From a checkpoint of a small transformer trained on Wikipedia.
Architecture: learned positions, no biases in attention or MLP.
Training: a variant of SOAP for these matrices, 458M tokens.
Each number is 128 + 24 x the weight over its row's rms, rounded and kept within 0 to 255. Layers, rows and columns count from 0. Numbers have three digits each. The size before them is the row's rms in percent of the matrix's.

# layer 9 MLP down (transposed), 512x384, rms 0.0948, rows 16-87, columns 64-127
100:115124082162153131084108158130144107119141133144157121115136105117127151094133149128093124130126116084122145142095126170142150121116095163155151142127058109152090113139096156103113080117118101
108:108090093107110138129131095120162138125155139118145171143094112148164097142076137137107153115105169103068099089140112133129114142144161140132124113098126158164108152094073119122125095109116141
100:114159127114128154128140126124096103137160162151110082146119108129147059105156130164099168158092162107139121106103142088142136135151127107117111118135101083112101139152123113189131165087120139
095:166118131084124100159122129110143139198105070125097121082088118151109175159127138133151096133122127135062109124104109143128126138100134127119137148126151122104057135117096151135105133174097102
100:160161162092134122122143124168089116114107090082122163079157137118110156112126132126153140101105129158131128154167148100139173109115112134151137089116139111086144092140124130118074109148150109
099:131113111140147145163157092111160118085105143132140108140118126144115148135122100162142113123146147131142138162138150143095120094145134133168100179128122110125114105125144152107135132132103127
094:104124125131105124134102142113113121112141124076141148122149120192118183091150127138156090144127159129172137115125111082127129114126139123144096110129135143106127139119135168105199154120129152
094:169099155141151158122133096122143136090143141149126127121124151105128132093165133146158104122091113110117106152118161157098107153166143125126111175147152133131099139110153145133112144111094122
104:112095124134106125122131155134070129148126108187088139144164117101091082159144125102143077086111126126092091120152100142137204118112116099105164125103108191115152140106114153089097134125127067
092:130154099189116149143146126109134138147103134100132141100108125088137111112116153142108132178141133125083101161146160155150125105103141101116139130132125128148118144109160114140165119114145131
100:109077129152162109114137130129147130162162114183104103084130105182123115175120144118126124134128120107122172137110161133134109103152097123098138125125096148187109106152141078082114103126118116
104:133140127128141106136121113106146172144133140159122114121118148120112110108147101110090069110144130132135150117112125148084125072143127116114162152116156117087132158173132139097144105159128165
096:115118135163120205136159121120058140120176146086149117146123154136153138151075120142094133134124098153158155099114110156082110074125129121091152141112126152121111161134120118128106179145107121
100:119144179099100117154129142117106141106159105108160123132133168166150112114146179186102152128125175115162107122128113122131128137139165209125143092126126136116164115119162148144129136116141097
102:149108155134166119110142155146166103093161142123125108084103137143153131123128103154120078132077112148163135118122158126134136154119136168102115122120109082163145167130142123117148118146184088
105:136112101152127130117132109104119104113136098145151109114153150156087116119122149123139115098100152115145113210147124089140167127143157118145130085088147140122097117135140138139108120127186131
105:089125143130140145137146133153144101088111141102135128121100105127100117110122069151127125100108130077125163140103140113120145103108124131088136154134124100104142093097138150142132147110076089
104:108065120119135156092075180120094115149163177134139123132117127137137117130148089092121111143111150109121115166142066148148114158154110136137133131117154110151147078090110127149090134119122131
098:091120079165105142112128099126132144094124098121132102173184128150118138121117108149092142116150116103145117147126137152092123140136117155108124103088169145127126157179101172130147131151130131
096:108141150118101147099122121128186068153155108076174078092124105124106142137153091122134154113146110089123142177112109131116113162139098193119159143111105101126107132133123111159110146129095120
087:148166085123117127122174133091115134146154132120134129101168135145132177091114147115133143091084141153102096164105146153187123137124098137127073111133123091090108126152104132174114127122120113
099:123142159149145128142098132119135131118115110067133178080105105140131086176152093140128114089111115140143100154119113108139169100115160127088127137111179105105112144123163108156136128109130077
106:149108168167157120127132102182117112123103133070162131132091122184079124119160140178126190149159136140143131156175113107147148152150160091136122128108153125136100139082123145129179147166112128
098:157117129120134160124146138065093134151152152219085134149109159138083131145123123172127135099141151114129162116138092135133133125166099103140132150140133124143073138107146143146111150144131155
099:114121102133119116102096149109129122129117119141151084137111127110146120117117074104136139109133132191140110152158153160110133128151135155149120153144132129166106160134171205137091106144124137
096:140128105119147148123101140126139126105104121167117118131076145124133148121118093142145106098138128140121101140088098095114141128147104107146162156141115142127093106076156076151108080146098096
091:161145124181128104116151129136108148091124173115139098090177164147153176131158111093102102067148136128131148115104111139171108092098171134147123086131159125117139158167135143135112135145115122
103:117095188115128107122087145130110123156129117098128130107120139127143139112179124138130136118128152129158141100158148121080110149130100133140161127114122138144110097117123157168102128131133065
100:098097155145160106108142124164162158113107161129156140170122093145141149126109124181099118125127120140111122124097123148090124161142134126100144144161136150147109112115117146173082123117118150
094:133100140087175110076128165151138149096140148134173114124163153136098093120073159146084099125102156103135138074173130100104160147095153153154128158103154153097153137123117129133126118143145116
100:111113135104100121103176141078096139089143140131137139159086128144100101079111120102131143112090141142094104140127111132083130104175112099143151151165151162123120149149128147110160152146129109
107:090138090127097097162120105151147099085105146080109108126149158066162140167123133102130093175161116119125107159144126169127096117168134133121103123109102127153160108118125122150143080131178114
100:131127090127103106127115142151158138140090158117120117129142122103146114084099130092104162087142088136096139133142148153129126154124175166154112128111099121115099099160097110101132147157153141
106:148149149112155102175113092149105136098099166163121137097129111090169106159118140135158117139160137099131149118109123150124163112111129123115100089151188102098101114168135121153148115120103141
099:093113115113136154145125142131100125144107131132159106154126137125147182116169117148125136094126137129153172098083085176106147163119140123126083103109094125149113129115091131141075117132109114
097:117126098123094127117125087124117112095152129079111134134159143157097156162102141144145156166168148107108166133129122106159093112174144135131091173149127158176082112122104105123131101141119117
100:155133140095139114109106145121100133130120123129092118172112143155089168112142110133142109153148122128096108134130141088093140103069150147144160193116097189128125131196101109132101163155153150
090:160186123093077138147126121143105118145125090126149165107168114134191137133153129104106177093142174091148143111102136111164164154098145121117119136127139159152100138107132158133152115111118080
098:146148180143145153137156132131142141122144118115127148180144166133115141131148128116090132146117074178124115145119132128169109140174099123172131174136159096137127151135159119111128130105136119
109:120159114140172105103107137111128097091166140120116124147175134123122145115117157131113130160134123128127123126102105106141160120155131106171133102149101125060112157095115129150161108116115121
098:149134133136122117147130136168106142087101145128104104136103153159118108159159125177166111107099107128148117145156105131126126107107183086135100133053140110094093105166123137133126121180116106
102:126145151153144144132115146119133126125160126133094154090161142124126133158094136143115141157165157104098123162135164150151180163137120162160142126089158142143155132119122174134153147140072107
103:109108127175188122134102118130136139104113155148115133113150100119148108090122141140166152112142145118142110130075116147146111129124125179117154128114158165141075075120116105096174114095125096
108:149115173139158138096140130135117091137074140102101098152136147152155116172150089100107137170128119160157120156110146137131129141098142137110111130122137137114158106172120126091110153124141118
102:132112146139107095094110152133097123162160134082118156125100113123085110134157168099138134179126115156093089109118161115097187140094184093103089126145086139118106141097107129121134127123141094
104:095068171144120154142056164129111167099123140139105133109110140128113170171142126138150118156120126131112112131165112111127107145132131108140121138150134133167123118144084163084128103102130097
099:089100114152128097131138109151132176148144132116167110107107129163126154080101172112112121130124125128136147096131080112094103147173137138115165128141122127119149145119118128116105083122128128
104:135084142117118151165158097120123136123102145173129099107113123080120220110118127142126106146137145147114126107168118129097128157116176141144102163140147164130143139139132127141113145155120155
103:144223156152148126132091107119113163173153135089093116102120132104149145150126169136071146170121102127158113140114115143109126145142085114151184152098139096120127144143106131155164116133116113
101:114160136090109141103118130103141127121143101113148084131131139102134117134169154142156148128180114136137129120090125103110133144131164142168071114154111137135137129169139145066119109072157148
087:114153121117149108133109138089107146126135166102131139098110122110113130086131166125126115108115117116118136133097110125133132106146115139163119147116093132191047119150100104119144134092152132
105:129117164107153111123146123128095137135142108153137181103143179086119118113125120074120129127103154125145099109161135142142113109132139182174160112130139120135109107186135128126096109130147069
107:153163122158125128163114100150159157101123136117147172116155127157136120111125168134139174162119176124140208124144113113154107125111146154120111159125119075087064123112126140165131118116079115
099:151120130098126147098133161126077144076141141158139134123123111155133149078094139139141149136150130147116133109137088142145152122105109119132139136149127152139158136109124162079157107102146111
092:101165075108100117085157128128155154126121148149114139111127085154156156128105117114060144149100124122107132109096146165058123128129108132133137134116104133118129139108143138168142150105139128
100:096159122126140149105166152112112156067149139156076136092146126133146103160125119115103154147113139137112124118114109152131164127136158111164117138145124143135156143117135159106163097138148131
100:121116116163090103166114115118147103098137121127113134121117087158125130147119138116143132122180156131096177120158134149145125070140131138130122151143139164158125118128135133084097116144090101
106:125162126157109113097123079119072109126137128121100184103109121157090137094077137129148094165125142137127151193115115086139137136131110142131099161153141139133071143100107139141156151148104125
098:089128167120126128134103130153130125128150095167084125179085079162150140119115094031140121125087131105150116070137106108148124156114137107119146135163166150123123143105129075149134104149156120
094:138114087117121110092133118125140104112115127118117151149108128126112136148118182115118137160139143132158141115099120125129153118134151103091144137132138102132133123178152068146161117171174108
097:116179111141150091123119119141147138158086130115137136159121125108120133161122090093132108093195132073120124118103178164141075161112161162145144116150162128162055125100115169091111119113107099
109:168144149109173111129088130123091115110140117102135138147133112132143173141167146120101153173122131138145091166145121125105134124111145133125095154119155123128156114126144085151143074150094122
107:139161131097126136128163120107184145141119156106155109155163169092115145128101111108114090152183136130148117095098148131119135122105106101138103126105087175132138189161180134121115158129163129
099:103126068177142129116126111124152127126103135141128132120122151102165164100127173134141147147134109123111145114106149178097125126109092112103136142122120118123093142133116130164099152108091116
097:118088176122093134120100175131120117101141153192138115131097113108154054111133113140101112097108097138109122131145162111113145092131132119117117104128135103107161134133155110147153127156166105
095:088141115115109115162122088139139144115127073139123157125123135157076097133096094076133145166141072122105117150141118102082132134189137132167101145098143196108121129106127115124130072165135165
095:107079116141154137102114113091135116150136134150139157143122097106156111130143102100097138077111110111148119138144139162088132157108179121107106103148126083160136159161137147153128104124102117
114:116145101128135074123120135125126093180094109153081096111136135151099173146114125144136114145098111124101110144139109126140130162156109089125126124158144154084088113136122094118107141102116074
096:173137111151088169105121097143136120134158132150145119101163127140126118152124129103132109093105161184132113110111161085127095125142102102101115134118113159119128129110126156119121117119147135
102:110131161154173112143152121122178151099104130105101164119132103138139117152118145161129138136114113126129139139153122096126142173134109146146105085119113118154117145135134102139115177119167079
108:090145090136117132105118107113144169134133157213114075121141086135163098079110147117105163104139147135131114132088096116107142137130130175127134146168128148150124112099087162101119124113131097
093:138104141107118128102092107097152149041141155124098133151124111132158139177101099154073144111148127165161127103127135123086119118118118131158132115131124134139114141131157125108136157131174144
# layer 9 MLP gate, 512x384, rms 0.0915, rows 17-87, columns 64-127
102:118150145104110130132114160121099100130100149154117114122079111071153112126143197113128098111090157101106145130178112104147148130127149117130122117102125101141188140148117148148119124130159125
104:136149124110105126168154114149118123172113133124127110116131125132123143099162120168138117138146121104108107112131154042097124117111147152115177126166098129149118133103089179127105134120124159
100:143088103062120180127083125142132108158164107103115118113134090140141100095135149171138099095146113186092157136122126148114137093106154118128088126126101117169124213109109159090130104113132125
097:125145128138157135142103139144145142136162152109134134110133100169113079112118125133128109115131079155133163109126114094118105085168128155156104105098159114155076125111135132121085131146165118
099:132153130115144110103133155141120098115125169155143139095108145112113092165110153110106111131149130153142119156143148143146113151091158160150113172157148147116090074116127089143150143131156077
085:161156106122142108098150096080104085117122127130075115148138106114167140121115111097115160086123117090100102082113119087141189170120138153159119116129112146112124095126131143160160152139121141
088:113111128106138118087119190099114123101170113121167116129117153139153090137128156164103131154126138139169114183157094176099141139095137134165150140120115150137171142127131114159144147166140134
100:140144171161112081113168096082140135134131135130115117101125136139132097167171141118103090112129044144164139105180126131166140131136138119138107106107117158123156092086104134102179102144088164
092:105124140179142150143113147098182133088133117148111129090100123164149110136098114135154145149121130133114139113151162137149142134121148108124146153121173109176114096126098144163117137142150108
115:106126116093129119122123114153131098161133078156123167109123134163111151164130130126138150140131120135148140108155127113139123147108133158083103153112104097145078109122126129103140123142093154
102:142137160122120135104116128137161162085100152136122152115151134097140109119152110149130107145089133123103137130118155094129103114117101147146167160127123071101114128146100101135136134137132090
090:106131155123108164141064160133190125112130127143109132166149128167167102119131135116111150121135119142132182123086131107158109145101113131143126122157144135114115124126130088094149118175167129
097:117121129137122137121121089159160160131163144164190110125144112128085128110125164093129154150115132131051121104090126127119136140111130167111165121132132171160139145123113115122106138135115146
104:108139144074120094093119146151116105141088134097143144152078143096132115146124144123122150120087161130104189119134132084104133167177118121124159110141095129130152139114142110140094119142160146
108:124137152145129164166143156139158105122097124189164126118060101128162126122154144096120121113124148143132118154143107151175093130086131108120121099149143140146082148116107159092092113118100136
106:118132129144140152108112150111099146121157127171160149113176123095107133145151126144146097115097146122087149077146178090149143135129130131167159108145163142119102104149088101108138131134110146
103:129099150163138124107168129145127109132148125135098126072144124100092141134150151140143150138155122131162095129153125133150116131142135144116135078096118144154115125144133138114176157096172176
091:125116133115130102126149136118151125083141108102112130144119140117130131121131170113194144133154105102140128110157085098136107107103133098116113136156119126129076039131112147103066105174156121
095:121134116130101119140097148115153147125148160162122124144114170131114062109146179108119167107163143129132166107160112116123157121109115143126116142140133142111114143125118132107144142139156139
084:072137100127092115108105104143141153141129101099146099119136130105128118121144124117101141125188156126089177082093142119097087148139158140129120079087103107118117151088145129137167092109141150
099:096101143128120138123115109116130160121171137141139136163106098142116137167130136103147143143159078139102111142109116117122132126155150071109100108140127104115152151155134161147083141119115163
108:141114139124127145151093163100156121118184103181159120079124110128167136109105118111071129121141129130138155121150131123173126172092120185081140134131117123131083064157122173173105133137130121
094:092162112133145156125129098098127103105132102156130165124139147147100136149110152106124104134091112181137126134142149159151160126089118153158069157123152107113118147128138114109112153129133119
100:146144138105116100122116198106092128113091117115110093145106152097133122086130116121135122098141137085093140160149125114146131124184123102112129126131173125122139142143115175161129134145154152
097:119136115170114115129135109100128159185121132123134140156137109155112135099124127166143139116151106154117124151166155156149140121154125140068149121140099099120102093159160141158084120114122133
104:160113097088112104115140147171143141121164111122130121120128095115152131146127162164114086121122135119093113110137147140068193135076142124133136136126144120149113127156110087155120153115128169
098:183140142098145078129131178092097119185119108110115138140181143168097105099148141134138120101115132185166141184110131139108153152140100147124102090186149135142143148147128127114135141068126127
090:133136146098126103123105170091113135099105144120128134120132109098115101112112151176118117100118084070075130091136135107129130159128108153130090145135131130095141128147125106128119103087161118
088:090069141093138138158137102148159127113132155118122126123164163081151125106141129108123083169120114138117131129096094139123104106151121125138116135163086153078132123103148132111108079135114112
099:116138137092151160109165157087107131128147129124151132158113155136060092109148124102166109110116138162123122126115139097112126116126136131139146104093139112108147146129169085138112120099128143
101:161119132137155127148120113113119121092131128143072143123142133098106112131103119141167154057114150115113099126134125082121125155124124097099158183147120103131111098160143137147082115115121121
098:148130095117174155117133105116176103158123141104138159113138115095115136105160077121140100112124162093081161132118102136126125140123099186093175136110097152126129134112140124137085128107139115
102:179186119149103160126113166083128123122124134180126127146135145177122096194139139157150153136131109131149143135160131148137158117132149116124126097119146107098118138166165131126158084129126174
091:149149102121123150135110129112095119115132129154149149150153164104144144090183095091153121158098071103148150130092114123116142146178119139124100131164114171116131098150165120092180129069113102
099:132148108133140111139146120114100104091121087150144111149075116092097127119121126117104125155124098120146118122103145126115126138105164133119142119155140146104108105117080129113140152088138143
099:171111120082087139126140095133119127115110086143105098117086141123136125176149132097137135181121138147126129103103101138108108122138154162150163143120124166112100185130106131137145122159114176
089:094125118143141125103107149151149154100142144164115127123108098111158151130148165097118139110144130107137137127112145132143124103071095101159099171189078098114175095140130118109119104142112103
091:117147199152157125125141125151125155114114107112106094161141141126154118102145139117132081102145128115125159090160128119144178144143099087160132127110123146121133117132113109138103151159139074
114:152125177102124145147121121110143102106142104114170111107132108084100105160137125131121122133139141148173195153133162101154140176207095127115173119168192134152156114102115130115116171126121161
098:135134095139131093123103136171094098155155091151165129122080164143154137148155117150134118094114117132110095082150086133162108122082142085138139126080129152118133167132115161107162144132131097
097:102161093160120142118108121150102144164108111093131105098122170109143141123120122147120148156129104124143097118114113085119122128132135100132105145172142123142101127156157150140124079127096114
098:153109137095093117105149149118057130155125164119116095147101110160119099113088175131137109101092142142140114159197142084144106118124137160135143101119123109103180172137105150201139138129120166
113:073141108111117154201125117142123151095080144139137116111119135163134139137110157121132107128106145107144130112123133137122116129116141135117155102105164119160124140150165115140108085151132164
100:104143047180120127123121104138134140143132125112141137105109111125078125131105094097132128134107112100081119113136078141164072107117106108142145134112139141123089111147131130176103082150113079
103:159120168114139140118118130135080147095117082155135122130084097146157135136112101082145189108116142101142129149115094123098163105123114136080101120118096093147150128116093132135138111137129112
092:105127099150145110121133098149170157088133145130129150158091106158117150137079136082154154092116122138140098140137148152120118113147113127132171124085119127144111141129115102121146076104168126
102:147171084117139104167122097148139118110120077102121137135111148145165127110121125099135173110128127104172159111134114128152131175115112111149141151138133129104121160105152124144144151141080129
102:203127151157123126122122125163145127145108089121143127138097165127129109161162102131167113112131141137116170091153118114138125100153150114152126109118110114139076143146115142147129146085155116
099:132094111136092179125128135124127090069160100124144125130111129106101108152144142077158102168144100108117170171124100110107064154114116126126093123132170146131092100113084138103121143095135131
088:129104152133117115150140117130083128124112142107142094086149148108113126113133113159156073127135138125135150137130121149158175134128122159134126124118134114087150103150147131119127118136151106
100:136150151122098120127093099134123076101129115134121118184095060120141162151110146102136098122132138111089113163141104101119103143140074146160145138101135161137164085085131132129105083131171110
125:108133137122120125129128131098119086183152107114125117177115141087122125124144138145095105114131137126111074137094146122135111165133113099133136126119147162125138134122142141094120123125137162
098:133155118108136157131127145107107109115117122181102108096108109165132142151095147121182141145108077128145172181114083137164106127136078127105147151142130103095132097115134122138140162135119179
092:156177124146133118142145109144161109135121108137095113122122115133139130098073122096134126076113176107124131124114116116152110130158144147127150078132076102115098141097100114118149115123123132
094:169112138159097104144107121133119121154148135144119147114140169151100152153109145090098117096140119132102184123102106120123150155116121154149109144105113141138102178141117160132127099095151091
110:144113126142114104119108138141145126172160123100121115132131131134108164100094144145127142142149121096110099134145104132159165144169167156082116128124100146148119098156134142124132112102078091
107:153135160088082162144142112160159120168142126154086108101128099129125167121174172114130160114154151124150133125153113126117121115148090130138093135140162112122103143149116155126112096141119142
089:134129171099100088107135116137105138081146127114125094149100143127123118111111092125092137138143136140095151111134128163141125166114179105115135123147128069123154122123106128088114109166142093
100:124164136114158127170116132127114117114118158138135102092148157133131105123165167132132102115110084100074112128140155104178111172136122125118132096126143063145132131141140106145142133127199141
095:123110174113094131109114108137156100148176124141130083158144138146125115149097115128144135139113144107145124127151130119130121097137116095092133088159149119140111077125132117162146144093112115
113:128136117118150125142131155117130094108147145153175181138106138170142088138120122088183139116090147127143146084158146109145120147115132139099163123126140129098149104126137098106139133158112159
098:132167147146117153151137109114149147114131121147148136170129148098099092176135168103140095128148130103115118148131139169095123167149090155136135160126148132138135161134114096124103125129100146
101:129131086111091165142110096093211165123114131154111189143155148133075136113151107133136127096135147122146125101109106097138109190156145126134084106146142143139194137078126178100103121145126107
094:083117112122145155173146078114090142123154128115147116131172144093102103133139092120151148097109117114122106149158141174098095132121121144078114147126135114145139112068135092138101113122116137
090:167147136126168108129145137142123093143150139134155126112157111105115134133169164140129135153126103114119153125143144118135128127105156101129127169115126118126120117145174150154148139128148123
095:140116132112111120161080195112169148156139156123092139139104168142138115121140109155136107128126085123126135056149140168154116111119124122146140164181172147160146146159120113096167137164124095
111:065153147142166150157125126175080118125099136165104190132093114124139150139133128121109129097103176109111119120143134123121129107146129151115169163121082149113106130115126141124112142143124103
087:161116137098111146125110092136111129146149174115129173156153097150140119114104182100153119108133171126133098105116144120124100114159117118133165129102147153144110125137088111128082099105114106
101:152137071085111137091108150106130126131130150142128102138112088102112115118132223132131096096141124111100133159146107093118077122184140112112134149129152125133149093121157137067136157148094142
102:149131109114134146099114148155095080121127126080098100161132112164097146149117166133120168110131133121118113142150143141166142145134156136102147125131133116117121154139104163141086154150126152
092:096116100129095131124157125141117137093112152131090112099112122105106128115149140128140120121136137133098097123164162105133143136115134183125162124121101124150105145095105152123082132151101133
# layer 9 MLP up, 512x384, rms 0.0978, rows 17-87, columns 64-127
104:131114129181098108138135126098171118164132148104099180106145141148128102182109135159137130113130132095133098110141159112132158093136122137153169142136156136098146150095111124086135134171126122
098:159125137148204141108171126147123136124107112147133139144096134082121117152095142100152098088094069121111084120103096120110102128140154170133126137126128149130102146140146114157150159142161103
096:140129146143106184111168183143132135151131113139115080142141124139146162089144131127136133117105059166131159126109124099150110102144119131183114081116139130169126172134120171084146141154121124
104:117124149094108146129144141147119126112132112166172167124123143133133140112145127175138163157147105143114148118099134120109160127126133117157117153148138121112129162103127130130169102170132123
101:057116133126144173128095074115112145150150103140085083167154106141159158127151129128135144131109140124129182093144153127095131127125130131166143106164129124140130163134166146149123160111111113
084:126160169143150160163144126152120118137125159109151155115108125111077097179085115116159113120139071144139118156157138158138117143179060143089138146080127124121069107128128159081120156182148128
087:142126138089149160090147102135118143159148154145122142113092124096137134132126117128110159102109122107135115109125183098131123125134097114153134118134147153143105139109120138124091134110154083
098:126143105142134113129101112110103088135126152106114137135152127085136152108114152123168108116090152113098120160141121117102198114113118108114103178139123158123124195127146152173132103133150126
095:130082130097153105142137140116104106078125145165159170161107095124125147137118092163140117111136147113145150094146143157127170144089124111129181152111123170141172130151135113136104122090105145
116:105125060099096091119113104143140125152091118149130131109167143121087131118105083141096116146141162136124131106169134156168158105103137094094106096127139149106103128129135097109140096114108137
099:099148125129112176142132115148127125110082119153154129142112189107123127079127155145155125100173099169088135164137135152123120170137155138157136185123121120090118131132150158167119120107119115
089:112119124130126159105091108112140135134164111098095141143151135120170155139103169108100110125113107123119158094100133143112084131120136158124131129148134157125128117149135068132134139167135087
094:130132099138149132174173119164134112147169168116159094116131121152154122128124170172107129130110116096094165117118136124140118121146147125104185102129147175155090145132148154128095138119152130
102:133107166137113141140129121132133159124114155137144133147145130146129118099109118153140114097146081100178136133156145146104164116100152159131129125085162122137112189144131118092139113083087117
108:116161129160086145132132070158096121128156122107089107150134143161099099084125124131114134107148107136124142135146149127129116125124117139128116140134118128122137120110089141111146086094113154
107:113118125113103104124136114148111114121124122070079133087112127137130135172106133133119138127078123087134135114117136127155127118111116153135139111091104169125168099107126115105138122194096133
092:091151080116116126096119141124152117144157111103149115129130130123122147109155136124121142108092142152103123115115132145082152119143152127160126122153102120155095091106111106133138134155140121
097:157115092123155143102082110157140123106136137137118122145096098118133142151123142088123100134127141076145157115123109157156136143137154152126128105157143123111116073131123167094131108149136128
094:112117107129118167099138123158156117158117129120137104129122170129121141118136118142139170112148131140082118128125126141120113127107149113122124100138128148140115140127158126102121137132084121
087:089122138145145119126115180153147106096151125077137138177116140138100122142121161135137122148126125173138144158119149130190104148099085127086164155159147163091132168175059166122099125152120117
095:156138149129184118112155114139116106097126137132133127080137129158118095095153101150140101128122116125141115133163134092123168131135113200127136128136100134140138157093074086153160119138122132
113:120164124102150106132089100110117134152137081143114117147099119113131143131124156169122117113182098090123089141109091170139092142113111104157131125198111110154144088114129123099162122116097142
089:081127149136108127100120135127115093102081118155101083165146171131072114120133140130070124115118108210139148148121117127109150124155135147143148183122158136132105139110134129135116125143147136
092:104121113180161067162135140139176136136142132123109133117162149142128135139158119097138128170152138128184141139135131163180120122125138126130162126165107096113163112138171076104176140113122096
101:148172125111094100127108124128087112132112121133107138076166136162115099082136109141104140103129117107114105113154102126157115124112136103119080129122122121108095108112166131099149123121117069
095:138140095118147076137119122156156132147117091157106147160094079113162142112148114118131108136152121104051136134157181114136188123133098155124126154135152129131100095132128112143126115109144129
105:163080090152126105100122174131114122174103130110109095150136098099155086151161123100116125127122094121101096143149119094159108104079152146122148115152151090136094169113143144121154153141114105
090:135112141122104152119128092121144142100128093130105130166146066177116151162138126164176106163121111159094138139114134107093068138114072178076168122162151151137129124139136116167104125087107182
100:135129099109158123137104148145126136111114125119129056123138124099148132121158116082148087157132088143109146098102089079139079112139102133103150139160136101070118168152102138085136133120130150
103:143144142105097116132129126148154154129130113105133154145124137112091135126159120080099125077119131120123144094099112126185107158138117172149134126142110116206150139133178153168159105089149126
107:072153165122174142120127104096172139117111117154111123165133114121193152122131138126152110142117102077166087175123159158139131177129108152128120110118112112175111121134168102113115087090106106
100:136130127086140127093128092106133110134169096138147140137117109115109091108148139147133109096115139115082116141153181095119147134105137113130111174143093133118095136165143118122142158138149140
109:135130110153138101119149095125126123110159129136165102120141130108088118090128111117137185084133145131152108169117127136109155159092154138111111104131114125145121100148146102116143139133118121
095:136143171089158084137138146100109166099134121120094138166128142098159132111160113147137152159094066089123136139141129115115135155152135080112110162152140180115134089135129130128160105075126125
096:070113069166138123113137110129148100071108093126100131132117149155146144118149116148112072180132167168117156105125115162124093113156090144088099133122125114127134112144114154124097191129125121
095:167132171115088142120149099143151167133159122099139128155081148102105134142166136154133146141185138147158100129127137176151109145126131124163150133190117145140103141087110136138164145146142149
101:108139123147141129142120150144153160107152122146134131118152127155137119188127129096099182108130131125109114135155120124101190147100131132165156126142128101134097139132098113145111169141095096
098:143127143173122167163152130116152118137117121148114143133145110129086147151107146119148137142150149159139141090116095104081115112137137108145142104125154111100100171157168143131134161142120136
106:145117095115107129153097108111076127110133128156122130143164160117178183073122165080164111137123101118122063143118091125140072060107212138115052107151122117094100109175139129127149122150161122
093:151125143145155088129130129075149149140134123123163112132116111130110139132124130144148135177145092137163119107124130110136085156098163118103139074163148070088135121168102093106143149151097111
103:129126138155120125113122117141153108105138117134127090141138130122099134144088123118111142081123166158125121140111125157117149137112113153110139150122090145126129132124081132103101110119112129
103:073102139135159140165115150167156141138138116126140093152110127113162115132080097112099113140110082156094109116143092152140141118111156131121104161143136113149123093107115114107172142118101125
103:093178139111141092111097135121145153141141158144113134133123127120116129157111143149155175079104123159176099153128130133139145125166096148133098134178135142119120119145130140142137163155152117
097:127093118097184080123105107118165091087140133122087159160123160138097146111161142120146127164165133119125124098140134121092141126144147130089159112134132164152074155121115130108102149152123139
097:122124145087165102144166163131126127104105094146129138128129149154143125092149074128145115133117128103113126131099109101112152137110147155102121149099091089063106141101125131126147137134129158
090:096116104140104116121132150157210121092124156149150146149108110161122119142098111112125131088147120146133145157130143137128115084109139178139174132108153105110079079135086105129146128104142105
094:098147100139113141093136131117119169130122098136159148133131121149114118116098126153175121145096130154146103089108108159092132075131110122127125132156146135142104102096139123121143079135128137
106:091152108089135133130143102138107179146125170126101122097137152119110148114130176149120107118120132112158137145121132119153159127130151120104152122148110150146168158128094160101111140140101110
097:095132091140113110122147143177196128106148107093124076128131187144125143163130135135125173095167118112161188123131129104147127139132113101159101147121136147166112154154145153088115151077140152
084:153138143124074152112172141130163122122116122131161165170131157110142187169138121089133173117155154138125103099140113121133072152113197135146144077103148119142114102143140168159142136101115161
100:152113116125126104132072144136089129145125132101092150170107128116139130115106131120126138084137112124084120122112113130143154148133100150116125147126058146127156165131143151111150127142154111
133:109092124130124161109136138109079093113167144129143112118116145137101087109153111135089128108118097147102068149111104103114143119108117128115136093129085161129135102130147168107135114134095153
103:100107109091117152123114139149145098085141160102116158097121114158125144084137129150135132127189098093168148171116097115120141115159097172099144122158128164089150154104126088116100118089162155
095:078111148112140161147094158121090162117122118121117093110128131127120109134150115169126130104144161152109136109170143165175164146137081109141113130168087132138115119136121107134101130140171152
100:106150106168144164131170133135096111155113127151091117092173121124123144148130191143124134090143117105133131130112138172165108136108134138156148125124121127169128100141130146158133120095134126
101:191081159127126149134155124093177116124120114079138125127137091175113122172138121121120102129152131128140125129129132118127108084105067139120074131138129123145123094166089190112104090145124137
110:125159099084172139122150119119113125133160135090124106129092157115100085121135108074137122171135111141106157103102147123129079115110133126143154152157132168118125101137083117111143116105130110
096:139145133136111116148123143124128100153140130116110143111145139073162145143135116115144112085136106132112104137139113112155114144149121129217130120140145097143133134118134128131115114117123144
102:135157123107106109154122154118104136102181142107125109140126135128122091128155135112121136125190112099134173112087083149108117116143113137119143134144152135154163085125139149161154075104116148
096:139101152112150128103150152174137132125149111126151124142106126142128093140131121120089120125144111150134113079134127127144155118102118151182124166089105134142159108104149113143124127112071094
107:138095105133149149105093161086146121133139119146121140121145103131106131111175143151144106161122185089152094157071127059145084141091183108142119130141141127090130127183143070109100147075077160
102:150113104138131178133099138131115154097153092123129129120122079139141143075138102182121129119119095118134141138130135153139130128101108094149094131114118168102088137133118144076138126146194130
097:117112101165108091103153101131091126124149145141119133145142097107117137138125111107109139147090098129106104117179070120122121126105148134168096131126086145155136082136158112112131130090172134
097:142153137135104101132174133147129142105144079134102181162127092156115106108133161122085115093051118178126142117111117115104179161122140061168137117131082162133116159070120178123145082124137112
097:150105142147161140115154109133094142129140130124110105112167135176152122145145091157129146134122155116107149122105131128138113134132166126132130142066129132090172139133133150107114155120123133
097:113089141113122160133174135130125145113128114148142145149150094160155101115149117151135129143119183106167149072132103107117136146149144125145080099111102120182145151111132133131106140086144152
119:122137129123122157097200128119127155098143115112154101114119155118120150143119099148167161101076130137214112125132156139110125118089128116095114128159118150111144095095090132133104117140065124
092:110158107122129103131152140104095130131090134121099091123165136156154100131136139114121133109128105165114121130134158136125137130127132148192073138111146109165108122175090067109153131177084093
104:154117118148106147143154097128151141152158116157131104105123134127088130120104107114113163099123120096141106147073096136113099120135129193141133175109128122154139100110166128082134152087104144
108:124186129184155101149105139134153128139123155120153149147120149121090138161112142090093120139092073128120078116143143156124159133109086158129164145086140132178136136096131114142121087103130114
091:103126129175132132146121115120095126150104141153093167160164149115127100118100092128137129110143144141073114147115155104120113125086087132149131137105090123090137118152142120114100135107087109